Each number is 50 + 10 x the weight over the matrix's rms, rounded and kept within 0 to 99. Layers, rows and columns count from 0.

# layer 5 MLP down (transposed), 768x256, rms 0.0599, rows 493-529, columns 128-191
51 45 48 56 38 51 57 42 61 28 46 28 52 39 39 46 40 39 39 47 46 54 35 52 63 59 71 47 49 55 36 61 37 54 58 53 51 45 49 48 51 40 45 56 43 57 53 58 72 63 46 52 56 38 56 39 42 50 49 59 53 63 33 33
40 42 73 43 63 38 40 40 48 51 48 50 52 40 67 34 53 60 67 52 61 61 43 52 48 48 65 47 52 43 68 41 25 54 58 57 54 52 61 68 49 51 35 64 43 41 45 45 69 59 45 65 39 49 41 44 66 45 59 66 62 57 53 56
42 57 79 44 50 40 46 51 67 56 56 64 40 58 49 40 57 34 44 39 49 41 39 48 44 38 47 54 81 48 45 64 48 65 45 57 66 44 33 57 71 38 48 51 57 45 57 52 54 46 48 63 39 40 57 52 31 68 63 48 53 61 48 29
54 52 68 40 45 46 51 37 63 66 49 64 43 56 41 46 35 41 48 40 53 24 66 52 46 61 52 48 51 34 52 44 27 49 50 47 56 53 42 40 55 62 41 47 35 47 35 45 57 52 49 41 52 24 54 42 55 42 54 48 41 50 53 33
55 62 59 40 48 66 41 53 48 44 65 59 51 54 51 36 58 52 52 46 43 49 39 48 52 58 57 41 44 52 46 62 49 54 54 39 58 48 43 62 49 42 54 49 53 53 56 40 37 53 61 39 45 44 56 63 40 65 61 48 56 53 51 53
52 52 25 44 38 55 57 71 46 52 57 35 43 69 39 53 55 65 41 43 56 52 61 52 55 32 51 28 41 58 51 41 43 31 59 53 61 56 57 67 59 36 46 63 57 68 51 64 38 64 48 48 56 49 37 47 60 43 50 49 42 38 51 49
57 58 56 49 60 57 37 53 67 33 63 55 33 53 47 58 47 54 56 51 73 48 37 45 45 59 49 53 59 50 37 46 51 69 59 46 58 51 49 46 40 45 47 62 46 34 38 45 45 49 50 47 35 60 51 41 39 51 41 51 42 51 31 47
38 67 63 40 38 36 46 44 51 47 49 47 44 51 33 42 51 26 51 56 56 44 49 62 58 51 53 62 50 50 45 55 38 64 56 47 50 53 54 37 40 55 50 38 60 55 60 45 27 44 53 58 50 46 37 31 58 37 39 52 50 36 64 55
44 43 65 24 46 38 59 54 49 39 40 61 48 46 54 42 39 50 29 36 65 62 27 52 47 44 45 54 60 51 49 57 47 57 74 45 57 39 61 41 35 73 51 38 52 48 48 55 39 45 47 58 47 64 40 52 60 53 46 63 53 52 46 50
39 48 60 58 61 71 50 52 26 51 55 58 45 64 44 52 43 53 36 57 69 41 47 45 47 44 45 49 62 46 54 49 51 52 46 60 43 42 59 62 44 51 61 57 48 55 43 40 43 45 51 57 54 54 44 52 40 40 56 33 49 41 71 61
42 43 46 53 60 44 49 51 55 61 46 51 75 61 58 54 31 38 60 62 51 47 64 58 52 51 61 50 51 59 58 52 36 41 62 53 40 38 48 39 46 35 40 57 57 32 37 46 65 42 38 51 41 48 42 51 48 44 68 51 54 42 43 50
60 57 35 56 47 56 32 48 34 51 41 53 61 55 38 53 55 41 68 07 42 43 48 30 38 44 33 40 49 43 57 55 40 45 35 46 48 41 44 52 45 44 53 52 52 55 52 51 66 67 43 35 58 51 56 46 41 48 30 50 60 61 47 67
42 48 61 53 63 43 47 32 44 43 52 52 36 50 70 54 57 46 51 75 62 46 59 62 38 48 51 48 54 44 40 57 50 51 39 81 40 64 55 57 59 44 45 42 44 61 65 51 78 41 68 56 63 41 44 37 47 54 58 45 47 68 55 71
46 56 45 43 44 28 59 27 60 40 53 46 51 44 48 54 52 43 30 63 60 44 48 57 66 53 30 57 56 47 26 40 62 60 35 50 49 52 63 53 58 40 56 54 55 36 26 32 48 32 49 49 53 42 38 41 60 49 50 39 45 45 49 55
49 52 39 51 39 52 45 53 54 44 63 63 74 40 35 35 28 58 49 45 51 58 45 40 56 65 54 42 55 75 38 39 36 59 44 65 48 42 39 53 58 59 59 37 51 56 47 34 48 40 44 68 66 57 58 54 54 45 63 60 32 49 62 54
49 58 37 51 42 40 47 48 31 73 47 61 52 56 48 49 48 35 55 40 45 54 42 50 47 50 40 61 50 48 44 54 38 68 58 68 49 42 56 44 79 53 54 49 62 48 35 36 59 46 56 52 48 44 35 31 56 49 60 58 47 54 55 68
70 55 44 48 59 64 73 59 57 48 52 55 51 42 54 47 53 38 44 58 55 24 52 53 55 52 50 56 48 44 49 46 41 55 41 33 45 52 47 63 54 38 63 51 56 48 48 60 40 67 50 54 32 38 68 54 37 40 41 65 46 51 61 35
50 60 65 42 40 48 49 50 57 46 57 51 49 61 70 61 63 47 51 53 43 53 37 47 50 38 25 48 57 46 39 54 54 46 44 50 74 65 43 66 51 43 63 48 46 51 55 45 40 48 40 34 50 46 57 58 54 48 54 58 40 54 57 44
52 47 50 60 55 39 22 42 37 54 49 63 55 27 61 52 53 26 63 40 55 43 55 25 62 60 62 46 57 39 54 61 50 49 59 48 17 51 38 51 55 39 71 47 63 32 57 65 67 56 30 46 65 43 54 41 62 52 47 51 62 35 50 48
39 50 38 47 69 28 39 49 60 62 49 65 56 31 40 49 61 62 49 62 52 54 39 50 54 43 36 45 37 59 59 72 60 65 54 49 48 47 25 39 62 39 47 38 52 42 63 39 46 36 54 49 54 63 46 54 56 65 46 63 22 51 59 50
44 48 56 34 49 45 57 53 46 38 26 41 47 49 46 37 42 39 55 52 51 43 42 61 40 55 76 48 55 28 57 48 52 48 51 50 59 24 60 36 52 42 65 27 42 45 52 52 41 47 60 45 69 46 51 58 61 43 52 40 37 55 39 66
60 49 55 70 59 32 45 61 30 33 40 53 36 55 48 58 37 43 64 49 43 50 48 58 66 46 62 44 40 36 57 50 42 40 48 43 49 52 52 57 57 49 42 61 36 35 44 59 68 51 59 38 47 43 60 43 51 44 57 54 65 47 46 62
47 46 34 60 36 48 42 49 52 70 37 47 59 63 50 50 59 40 63 37 68 41 56 67 41 58 72 47 56 40 56 58 38 46 46 59 54 63 55 55 47 61 30 49 50 65 42 56 52 35 50 44 48 63 55 29 33 46 64 40 40 55 39 49
42 55 48 33 52 61 62 49 53 67 47 44 56 51 53 57 63 48 55 56 33 60 60 60 29 52 42 33 63 53 53 60 47 55 45 53 34 52 46 67 45 39 55 41 38 30 43 58 36 56 50 24 50 48 50 60 45 48 42 45 46 59 47 43
64 54 44 32 59 43 53 48 47 34 61 66 55 58 58 52 31 53 63 37 61 53 44 43 56 53 55 52 60 58 45 58 47 58 40 34 62 58 52 42 51 54 47 41 46 55 47 59 45 50 42 63 55 47 54 53 48 46 51 54 50 57 28 56
41 36 50 31 44 31 68 40 56 50 65 38 54 58 42 60 48 44 54 53 46 52 50 42 34 60 48 47 53 58 44 27 37 41 37 46 67 57 54 39 49 46 57 51 59 31 44 43 56 47 76 51 44 57 57 57 42 45 50 47 57 42 64 70
64 41 53 58 45 30 50 49 37 64 60 57 45 55 42 50 62 34 57 41 38 43 44 35 60 76 54 51 45 55 59 51 49 53 33 48 41 46 47 50 61 46 42 46 61 55 52 44 45 44 57 57 50 62 32 39 39 45 43 56 34 61 50 45
48 56 49 44 57 55 58 53 61 52 53 37 37 36 44 70 64 50 49 51 52 68 46 57 51 57 52 72 56 50 52 49 37 72 41 62 53 48 50 31 65 55 50 47 32 56 55 37 49 41 59 44 57 45 51 74 46 33 41 37 48 73 64 50
52 40 32 57 50 48 35 43 50 64 38 60 64 68 60 52 45 41 36 43 50 48 65 52 64 40 46 58 60 54 52 53 36 38 40 52 58 41 37 39 62 46 45 42 54 45 60 52 47 43 44 57 52 49 62 48 44 52 48 30 56 64 41 44
56 67 48 57 46 37 49 46 58 47 38 30 51 42 50 32 51 42 35 36 49 42 64 55 53 31 59 53 32 35 43 64 31 41 61 45 33 53 51 42 46 39 49 52 49 62 63 73 47 43 66 58 31 62 45 44 42 50 51 67 49 68 47 49
47 54 57 50 69 49 41 55 37 41 67 57 53 35 60 63 61 56 25 28 54 24 52 59 30 56 62 41 72 38 54 43 54 54 68 36 47 45 51 63 56 51 58 49 64 52 41 40 42 36 49 56 46 42 44 60 50 44 65 53 80 63 49 34
48 57 57 34 43 55 56 45 24 55 58 64 55 49 61 41 47 74 47 44 48 42 45 38 43 39 55 57 49 37 54 46 51 50 47 52 44 63 62 58 45 58 41 50 46 49 67 54 54 51 57 53 47 42 49 51 51 57 47 61 63 46 62 32
55 50 57 42 40 36 53 58 40 53 46 45 47 56 45 39 37 62 80 43 39 42 39 40 41 37 51 69 49 65 49 42 40 48 51 68 48 35 47 63 53 39 56 51 46 77 62 43 42 47 55 41 55 60 57 74 60 27 55 52 44 64 44 44
59 44 52 51 58 51 43 58 46 48 37 57 54 49 51 44 42 51 41 52 35 65 62 49 42 53 42 61 59 62 31 33 52 51 55 54 59 60 32 45 48 53 45 47 43 50 46 49 75 63 55 60 66 52 48 51 70 47 45 58 50 55 40 31
62 64 57 39 35 57 52 33 67 43 65 53 40 57 49 37 58 34 64 66 54 54 52 44 48 53 56 47 50 37 45 39 54 40 55 49 57 45 76 52 37 55 51 62 32 53 53 65 32 39 57 38 77 51 56 33 41 55 57 17 34 48 47 46
57 48 55 46 50 40 38 45 37 50 48 51 51 42 49 39 44 42 53 57 57 68 58 49 52 57 50 57 43 70 46 63 71 59 62 38 47 46 48 45 61 61 46 37 46 61 54 43 45 50 52 51 47 39 37 37 57 70 49 47 43 56 37 32
49 32 43 40 47 47 65 41 38 43 55 61 60 59 59 60 58 59 57 39 53 50 45 46 50 67 57 58 53 60 49 46 26 57 49 39 33 54 57 46 49 41 52 37 35 38 55 58 50 41 41 46 55 63 45 52 38 61 51 47 57 48 34 48
# layer 5 MLP gate, 768x256, rms 0.0638, rows 494-529, columns 128-191
59 57 50 68 53 57 53 54 44 52 45 56 33 59 37 56 45 52 46 48 33 33 53 53 53 56 44 68 24 51 54 42 46 47 38 56 55 48 42 27 37 37 47 35 54 52 36 55 24 56 54 49 68 46 39 54 41 44 47 52 69 45 38 43
49 41 25 66 55 46 44 74 30 60 43 55 41 53 40 55 49 57 56 31 57 43 48 54 52 45 61 56 55 54 54 38 56 43 60 55 44 47 43 37 41 55 56 51 51 44 50 50 51 35 57 62 50 63 54 50 59 36 62 62 36 46 51 63
53 55 39 69 73 63 36 59 51 56 35 53 70 60 61 48 49 64 47 44 31 53 61 54 37 57 57 43 53 54 54 42 54 39 34 37 58 42 41 45 47 51 46 36 62 66 55 41 43 50 72 42 39 49 49 51 39 51 54 48 50 56 47 45
49 40 44 45 59 52 35 34 45 48 46 47 41 56 48 58 54 37 55 42 66 44 30 32 56 56 34 43 60 57 63 37 53 37 51 60 42 62 52 45 43 41 56 54 40 46 63 37 63 62 50 74 44 52 51 44 56 51 46 35 27 48 46 45
18 39 36 39 39 48 39 70 62 56 41 34 47 61 61 47 55 55 51 43 51 48 58 51 46 34 41 41 38 35 46 44 41 38 60 50 61 58 49 46 35 42 44 50 46 41 36 42 52 56 52 50 53 33 22 56 55 44 28 44 59 47 61 44
41 40 42 54 58 73 49 54 54 52 37 61 45 56 60 43 50 44 52 46 36 32 53 53 57 35 53 52 26 52 40 59 58 34 49 35 50 53 56 58 38 53 48 63 39 60 60 71 53 57 55 51 59 25 61 44 51 76 44 61 43 55 59 44
34 51 56 51 43 53 43 52 60 49 42 58 50 32 22 49 60 40 50 60 53 52 44 46 51 43 46 39 61 52 38 60 30 70 46 57 53 53 33 38 51 49 36 49 51 60 59 53 51 57 45 48 61 52 52 55 58 33 33 60 42 56 60 36
47 49 50 65 57 49 49 60 45 53 55 57 65 66 54 58 61 51 59 60 39 44 45 46 70 56 51 56 40 40 58 46 45 44 34 43 46 45 33 41 54 24 32 48 48 51 58 51 39 37 73 58 67 57 51 37 49 53 62 55 30 42 62 59
41 61 46 50 46 56 62 61 21 56 60 50 48 34 62 60 36 58 52 52 65 54 55 50 47 50 62 63 74 25 46 31 42 57 58 54 55 41 44 70 61 59 65 50 44 39 38 33 71 56 47 56 61 73 51 49 36 27 58 45 40 37 51 47
64 64 56 58 38 66 53 45 45 52 62 65 65 61 26 61 48 54 39 57 49 58 34 41 66 33 44 55 49 43 36 59 24 47 64 38 47 46 66 62 52 53 66 52 55 50 72 67 46 53 68 60 51 47 27 46 42 50 41 48 52 46 51 60
47 46 46 50 56 38 54 52 29 44 30 59 41 55 36 52 64 40 41 57 61 53 50 49 49 51 62 41 51 52 44 54 27 61 36 31 49 61 50 56 44 63 51 52 39 51 45 65 57 48 40 46 51 44 49 52 54 71 46 51 43 55 47 57
56 33 62 57 50 61 49 58 52 53 58 55 33 48 38 52 53 50 45 62 53 42 46 68 36 52 38 50 37 51 38 60 52 77 31 53 40 68 42 55 37 58 57 60 44 53 42 48 33 53 28 59 58 61 57 40 50 53 56 55 62 60 59 69
70 67 66 59 41 45 56 50 40 41 17 50 52 48 51 50 48 35 60 53 55 52 42 47 54 64 41 54 50 73 54 41 60 50 46 63 34 55 42 29 44 48 33 49 68 55 52 27 38 48 52 55 48 58 66 55 37 41 49 63 57 68 55 71
45 43 44 57 57 44 51 50 46 44 46 52 53 66 63 66 57 57 28 51 48 51 24 36 35 42 46 35 51 45 47 55 46 47 41 51 49 46 40 27 29 57 62 57 53 59 44 45 57 40 76 27 46 30 74 68 54 33 40 59 61 50 45 41
33 40 41 59 47 55 43 43 44 53 61 62 47 41 42 62 42 55 33 50 37 37 46 34 46 34 28 49 31 48 60 45 45 35 54 53 55 39 62 44 61 48 52 29 33 66 51 40 61 35 34 48 51 49 47 49 40 64 66 44 46 43 60 55
74 49 39 63 46 57 40 43 51 48 59 58 63 60 54 38 36 45 57 60 44 63 56 48 48 36 42 45 51 50 51 42 47 45 55 35 33 36 58 48 51 62 52 42 62 47 39 69 60 36 50 53 53 57 34 56 47 70 43 64 52 38 41 58
52 36 51 44 56 49 44 55 29 55 41 53 12 49 29 47 46 62 56 50 39 35 42 40 34 39 55 65 55 55 64 55 56 48 49 76 56 55 54 61 59 50 40 30 60 59 46 51 52 42 58 42 59 42 54 59 42 49 44 41 66 50 47 75
64 60 52 29 60 41 51 60 50 36 31 62 56 59 56 51 41 44 49 55 46 67 50 44 56 39 46 52 63 46 35 56 57 41 42 56 11 50 41 55 44 59 53 45 57 66 50 54 57 56 57 49 54 59 42 56 41 41 38 33 61 36 65 61
58 67 42 55 49 48 69 48 49 49 41 47 61 50 53 52 35 43 48 74 33 43 52 58 44 48 56 46 41 49 65 51 59 58 56 36 51 44 51 44 58 44 57 49 56 57 40 49 50 51 76 61 64 57 68 30 46 34 42 49 49 55 40 49
64 53 64 76 42 48 42 47 33 52 55 49 47 49 52 61 48 50 50 49 59 39 67 41 43 56 56 53 52 41 49 50 55 46 37 55 50 50 36 46 56 43 39 37 36 41 44 56 59 34 72 64 67 32 53 54 45 42 60 50 55 55 50 42
41 32 49 43 63 43 54 45 56 68 41 36 45 31 28 38 59 40 60 56 46 38 75 47 43 55 54 68 36 49 38 49 60 49 59 58 53 49 53 36 42 52 39 32 50 72 56 63 50 58 66 39 55 56 44 63 50 43 47 44 43 61 62 54
62 50 61 41 47 57 55 39 39 61 39 44 62 59 30 64 42 53 59 62 47 45 29 48 57 46 51 50 31 49 35 62 42 63 48 57 45 61 63 57 49 60 44 44 68 42 46 69 67 55 54 56 49 57 46 70 43 65 59 51 34 40 44 66
49 38 64 58 54 58 43 57 44 58 45 33 56 53 41 46 51 59 71 60 56 37 51 41 67 49 61 45 39 53 33 48 39 67 60 60 46 53 38 50 41 52 60 38 48 37 68 73 67 44 41 54 55 31 56 65 58 48 43 67 40 50 61 59
40 40 34 69 43 61 49 43 26 51 44 59 44 47 47 57 40 70 58 40 41 49 43 50 51 55 62 38 27 41 60 57 68 40 57 45 24 48 36 48 61 51 45 52 33 64 43 48 41 45 56 39 59 55 48 47 47 47 54 44 60 61 71 63
53 38 56 48 42 32 60 42 58 49 45 53 58 58 54 68 43 48 59 44 31 37 36 50 33 48 31 46 53 69 55 57 48 41 47 47 48 53 38 41 51 50 59 54 57 53 77 57 58 48 45 60 53 41 45 64 43 33 45 49 60 58 43 55
47 49 38 52 44 48 42 44 60 66 63 43 48 45 39 53 59 53 62 43 46 64 52 32 30 54 30 66 47 38 34 53 52 52 43 54 43 48 33 46 71 47 51 62 58 49 38 59 41 48 40 65 42 37 56 34 54 42 50 65 53 48 64 62
58 45 40 51 61 44 51 55 42 40 36 38 52 31 64 62 44 52 54 47 46 56 57 50 52 43 54 62 56 55 35 49 63 48 50 47 44 50 52 65 63 70 51 68 48 47 68 50 51 42 53 40 49 56 45 54 60 44 24 44 39 35 63 44
46 58 55 60 65 54 33 56 44 51 50 59 42 55 54 37 47 48 54 55 48 34 46 54 33 33 37 52 50 49 39 36 49 27 50 32 43 44 38 77 61 54 42 45 52 25 43 71 53 46 53 60 54 48 53 57 68 54 45 35 57 53 52 62
39 48 41 52 58 65 53 48 48 54 53 54 50 52 47 31 40 59 48 46 62 43 48 36 54 48 48 49 57 32 45 53 69 53 44 52 64 44 53 56 47 67 44 57 57 52 58 36 56 54 52 57 65 41 35 65 76 49 44 49 49 43 78 60
43 38 56 45 57 60 49 46 52 62 53 50 48 63 45 47 56 47 42 36 57 59 35 54 52 45 63 48 56 28 47 43 36 33 58 52 57 54 50 64 55 61 61 49 66 57 35 55 65 57 50 68 45 35 64 53 50 45 59 52 38 49 45 42
42 38 36 56 67 33 54 48 74 56 52 48 61 59 63 45 42 46 47 45 57 53 56 69 46 55 40 49 42 37 58 46 67 48 55 55 50 54 52 50 49 48 59 66 67 33 49 60 60 63 34 54 41 55 55 70 44 67 49 29 39 49 38 39
28 40 46 63 40 61 47 55 55 43 43 46 53 55 41 61 58 56 47 56 52 60 48 45 27 49 43 52 41 60 52 38 46 52 44 49 32 47 46 57 53 47 60 67 53 53 53 39 43 52 40 34 43 72 38 51 55 54 38 46 35 33 44 52
36 55 65 67 33 67 58 31 44 56 45 54 47 43 62 46 55 72 59 35 61 51 40 32 46 45 46 46 45 51 49 57 56 33 40 38 59 39 65 55 56 38 59 42 50 44 52 57 26 53 58 44 51 61 58 57 45 34 38 45 30 48 51 39
37 25 53 53 43 63 47 37 42 48 36 56 50 66 47 38 65 41 50 51 37 37 47 61 54 43 56 58 56 71 46 65 45 54 66 63 52 26 38 53 43 55 30 42 57 58 60 55 52 29 51 43 65 53 43 70 52 62 63 34 63 62 79 56
51 46 66 47 76 56 64 42 56 58 59 45 47 56 63 42 56 60 32 45 48 50 59 63 51 55 52 60 57 40 63 47 33 45 63 59 54 52 39 52 35 46 44 51 48 48 38 39 62 47 49 55 55 58 72 65 41 34 52 44 63 62 38 55
51 35 45 54 52 66 66 46 46 46 52 48 67 66 57 62 78 47 54 51 60 26 48 31 71 59 64 47 55 52 44 46 63 62 46 62 52 56 57 45 36 49 63 61 50 50 51 54 47 48 43 61 59 41 47 46 45 31 57 35 50 54 60 73
# layer 5 MLP up, 768x256, rms 0.0661, rows 494-529, columns 128-191
55 35 49 53 59 40 55 47 48 56 70 46 43 56 42 52 64 40 36 46 66 47 53 45 49 69 40 52 49 56 53 36 54 48 43 46 35 62 53 39 45 49 52 52 49 52 66 34 54 42 52 38 55 54 83 32 38 52 34 76 44 37 42 62
26 63 42 61 37 31 39 59 47 50 54 53 60 54 52 67 53 44 41 45 59 49 60 59 57 57 44 54 46 41 56 41 41 47 56 61 62 36 52 35 22 52 60 40 60 47 51 38 50 54 59 44 53 51 36 57 40 41 48 34 40 53 39 50
53 55 51 52 67 47 46 55 52 63 54 49 56 63 43 48 56 69 45 40 37 34 47 47 52 54 41 54 62 36 44 46 48 48 59 56 51 43 31 56 28 47 47 57 39 32 53 54 54 66 51 46 54 62 38 40 75 63 56 46 34 48 48 65
48 41 50 57 55 42 59 52 41 40 49 50 65 38 46 69 49 39 58 48 45 60 67 50 50 41 50 57 52 48 58 40 53 44 53 55 54 44 49 59 48 65 44 47 43 59 51 52 46 47 45 58 45 51 64 60 55 50 33 39 48 60 42 48
48 42 64 53 59 55 52 50 59 37 53 59 55 32 66 53 55 35 65 53 33 50 60 58 69 64 31 62 54 56 66 57 48 69 52 50 52 45 41 38 42 62 54 36 48 38 49 38 64 51 60 53 47 59 53 64 54 42 56 54 55 52 56 62
36 49 43 54 41 54 69 38 41 48 57 56 48 46 58 55 56 48 43 53 30 42 52 47 61 48 52 45 44 40 49 59 69 38 51 44 42 53 38 43 43 57 40 41 53 56 50 49 57 48 53 51 56 45 56 45 56 51 38 48 45 43 65 44
37 54 46 45 62 56 53 54 65 54 42 39 54 47 46 61 45 54 63 29 42 43 39 31 34 40 53 45 31 50 39 58 51 41 51 48 32 65 52 49 45 48 44 62 63 44 40 55 41 45 41 36 47 59 57 51 48 45 53 39 41 45 61 40
55 67 42 68 76 39 44 54 50 47 33 60 49 51 48 48 48 24 59 52 50 53 56 46 60 80 59 48 43 55 60 54 43 48 33 49 54 47 47 70 51 61 43 54 47 79 65 64 40 56 48 49 34 51 47 56 53 52 51 51 46 50 50 67
59 45 55 61 60 39 35 35 53 44 54 58 52 61 35 62 50 44 38 62 61 48 54 70 67 48 42 55 40 56 56 54 56 50 39 55 42 58 63 43 40 48 57 45 62 61 49 65 37 52 47 40 40 42 30 59 64 56 67 59 60 45 53 46
69 50 48 41 50 48 41 59 38 41 39 56 50 32 38 44 42 67 51 50 53 35 34 63 50 51 54 42 46 36 41 55 42 46 51 53 61 55 60 62 58 40 54 50 55 51 51 47 40 44 53 38 55 31 42 63 70 47 54 53 35 63 60 40
50 50 45 59 46 38 50 55 59 38 47 46 50 49 52 49 44 66 52 68 34 69 50 64 29 62 51 82 44 56 58 68 40 45 56 30 62 69 66 55 52 37 46 42 46 49 50 59 43 48 73 49 55 44 51 35 48 49 54 57 52 34 48 51
32 58 46 30 60 45 50 38 57 46 55 68 56 48 61 55 41 51 38 36 75 39 62 54 66 48 58 68 61 60 66 60 46 31 65 53 50 37 45 50 46 50 40 33 52 53 56 52 56 58 49 58 58 39 71 54 50 58 52 43 57 49 34 55
47 66 50 49 50 66 35 55 48 62 40 42 57 59 55 44 55 58 61 50 52 56 53 35 37 49 52 37 38 50 72 58 43 49 73 45 59 49 42 63 50 54 62 44 37 56 56 64 58 52 55 59 65 59 51 63 41 38 55 50 51 40 41 39
53 56 44 39 46 47 44 51 40 55 70 55 51 45 65 47 64 51 43 52 56 81 49 55 40 46 60 61 24 62 51 63 53 62 68 53 34 63 52 47 53 32 46 47 59 42 44 33 37 50 58 45 54 24 63 54 43 39 41 46 51 48 54 59
52 57 59 36 62 50 50 58 46 58 55 59 61 41 49 28 55 48 28 76 41 63 58 51 62 60 56 54 62 44 41 46 48 52 26 47 57 49 41 57 57 41 47 49 66 30 50 40 45 38 45 41 49 50 43 54 30 56 61 42 44 49 76 52
53 39 33 49 38 47 52 58 59 51 34 39 51 38 52 62 44 42 47 33 48 50 39 63 57 47 54 57 49 54 39 45 41 45 53 46 32 46 38 53 50 69 51 60 45 48 51 23 54 64 36 32 46 66 56 44 44 36 34 55 48 54 54 55
45 64 64 49 55 78 59 40 54 54 48 53 41 32 41 45 40 44 32 42 43 42 51 47 55 46 53 50 52 42 57 41 56 59 44 53 42 47 63 24 57 49 50 55 55 52 37 48 52 43 54 62 51 45 30 50 45 46 45 65 46 58 33 45
62 47 48 46 47 50 24 43 40 39 64 60 59 29 52 34 35 45 72 51 37 49 63 63 61 42 41 51 61 68 66 73 54 72 66 46 57 45 40 49 32 44 52 54 36 51 52 49 45 30 49 34 35 48 64 42 66 54 72 40 62 41 38 60
49 52 47 54 28 62 45 51 43 48 50 50 34 53 64 46 52 52 46 51 13 42 44 52 41 47 52 31 53 36 55 36 37 59 50 49 46 55 56 57 48 56 45 27 43 39 44 50 59 54 47 33 40 31 37 68 32 41 35 64 60 44 46 62
44 49 47 45 71 38 60 61 45 40 66 48 72 47 47 42 43 45 32 36 50 53 38 45 52 43 55 57 34 57 51 45 58 57 49 49 40 48 38 69 48 46 55 36 62 50 45 42 44 36 57 46 40 55 49 41 58 65 43 58 47 55 54 65
51 66 54 35 51 61 44 37 41 37 54 58 51 35 38 59 55 47 45 55 67 71 52 44 54 51 54 42 63 67 46 48 63 60 56 63 66 40 56 61 40 53 52 55 42 60 55 39 57 43 63 71 49 58 50 39 43 55 55 49 26 81 51 53
61 62 63 53 43 50 53 47 42 42 46 59 33 45 21 49 35 60 59 40 42 55 35 44 51 53 41 42 39 28 56 64 59 62 55 57 54 56 54 67 66 33 47 60 52 43 36 40 56 66 45 44 58 35 48 60 57 49 36 44 40 45 49 61
56 47 64 55 38 45 39 67 59 50 61 48 58 61 49 54 46 48 50 58 73 48 50 38 76 38 58 55 55 51 42 42 54 52 56 51 51 38 54 64 46 58 48 64 58 56 44 43 46 57 48 57 57 48 61 49 51 80 68 49 55 40 60 56
63 55 40 56 38 48 55 44 53 54 51 47 72 39 51 50 61 50 38 52 39 34 54 66 36 47 37 45 45 52 32 49 46 51 57 52 33 42 43 65 50 33 52 33 47 15 60 53 56 67 58 35 58 49 59 52 52 53 40 52 45 62 75 63
58 44 51 53 63 56 46 35 51 40 57 52 30 37 46 59 47 58 42 65 37 42 65 49 49 59 46 45 53 50 63 63 47 49 62 42 62 57 38 48 57 54 35 40 40 48 44 63 44 41 55 54 43 49 52 38 58 48 42 44 46 47 52 50
46 52 43 54 51 50 35 48 46 48 38 47 56 31 45 46 76 62 48 52 49 42 63 44 61 37 54 60 60 41 63 40 50 35 63 57 38 62 55 25 59 65 45 51 37 52 50 51 35 59 57 42 48 29 46 54 50 42 58 68 59 39 63 54
51 49 32 42 55 48 20 59 54 48 48 62 56 65 38 53 47 57 43 56 55 43 55 49 68 38 53 53 42 33 61 56 55 44 57 68 54 50 56 54 56 66 51 64 48 27 53 51 49 54 55 50 42 64 55 50 36 49 42 60 58 42 64 47
52 62 60 54 29 45 67 50 48 30 56 61 51 38 43 35 60 51 44 58 72 48 45 54 46 51 48 48 36 50 48 38 45 54 56 66 40 44 51 61 48 64 39 62 55 43 53 56 49 48 50 49 52 52 46 44 54 61 60 65 31 48 40 49
35 55 33 29 64 38 51 38 40 41 52 41 41 72 52 42 41 43 52 39 49 50 63 41 35 27 62 43 45 37 64 38 45 59 48 30 52 61 53 44 34 69 59 36 72 50 63 41 48 53 63 54 58 35 47 53 55 46 32 49 38 54 66 60
48 47 53 56 40 51 47 46 29 34 35 55 49 62 41 62 50 61 59 44 56 50 51 62 61 34 61 54 51 60 46 43 22 60 54 67 59 43 57 42 55 52 73 54 62 53 60 61 61 46 39 34 63 53 37 49 40 41 36 36 43 53 61 52
42 50 41 55 35 39 58 53 55 34 48 45 45 70 45 56 70 38 47 67 43 38 38 31 41 42 38 39 50 60 49 48 55 64 60 53 60 55 28 68 44 52 38 70 47 45 36 49 61 66 38 20 50 63 49 45 56 56 46 42 37 41 51 41
58 50 54 58 43 48 36 56 60 58 45 72 49 44 69 69 58 43 72 43 36 47 65 39 52 51 68 38 50 53 59 31 60 58 59 43 58 42 33 67 40 55 58 47 42 42 55 51 43 58 63 45 66 30 54 53 58 47 62 55 52 67 52 77
59 50 55 53 47 44 63 68 45 50 49 67 49 43 59 45 46 57 43 49 60 42 33 42 54 42 48 46 42 44 64 39 45 44 43 55 50 63 67 59 39 37 41 36 50 56 57 58 36 55 62 44 63 43 52 60 31 54 46 59 56 39 56 37
66 65 59 53 54 41 46 47 30 74 45 47 50 44 49 53 56 39 37 50 45 61 46 75 67 53 56 55 40 48 45 36 35 43 38 46 39 54 44 49 49 48 59 42 49 41 54 24 48 48 57 52 59 59 34 60 35 41 53 43 58 39 57 47
50 37 36 49 47 58 64 62 49 49 51 71 49 48 44 52 59 53 38 51 46 31 52 46 51 50 48 43 68 48 38 53 50 39 65 47 53 52 60 67 37 46 41 38 55 34 44 43 45 35 37 53 54 58 65 46 46 54 62 46 55 58 39 49
62 55 48 50 59 49 33 37 49 60 59 53 54 41 48 31 37 48 38 61 44 44 54 63 32 29 50 51 49 44 47 50 55 49 51 52 59 39 52 45 42 34 45 47 79 65 38 58 52 52 48 61 60 33 38 48 59 47 34 57 44 54 54 48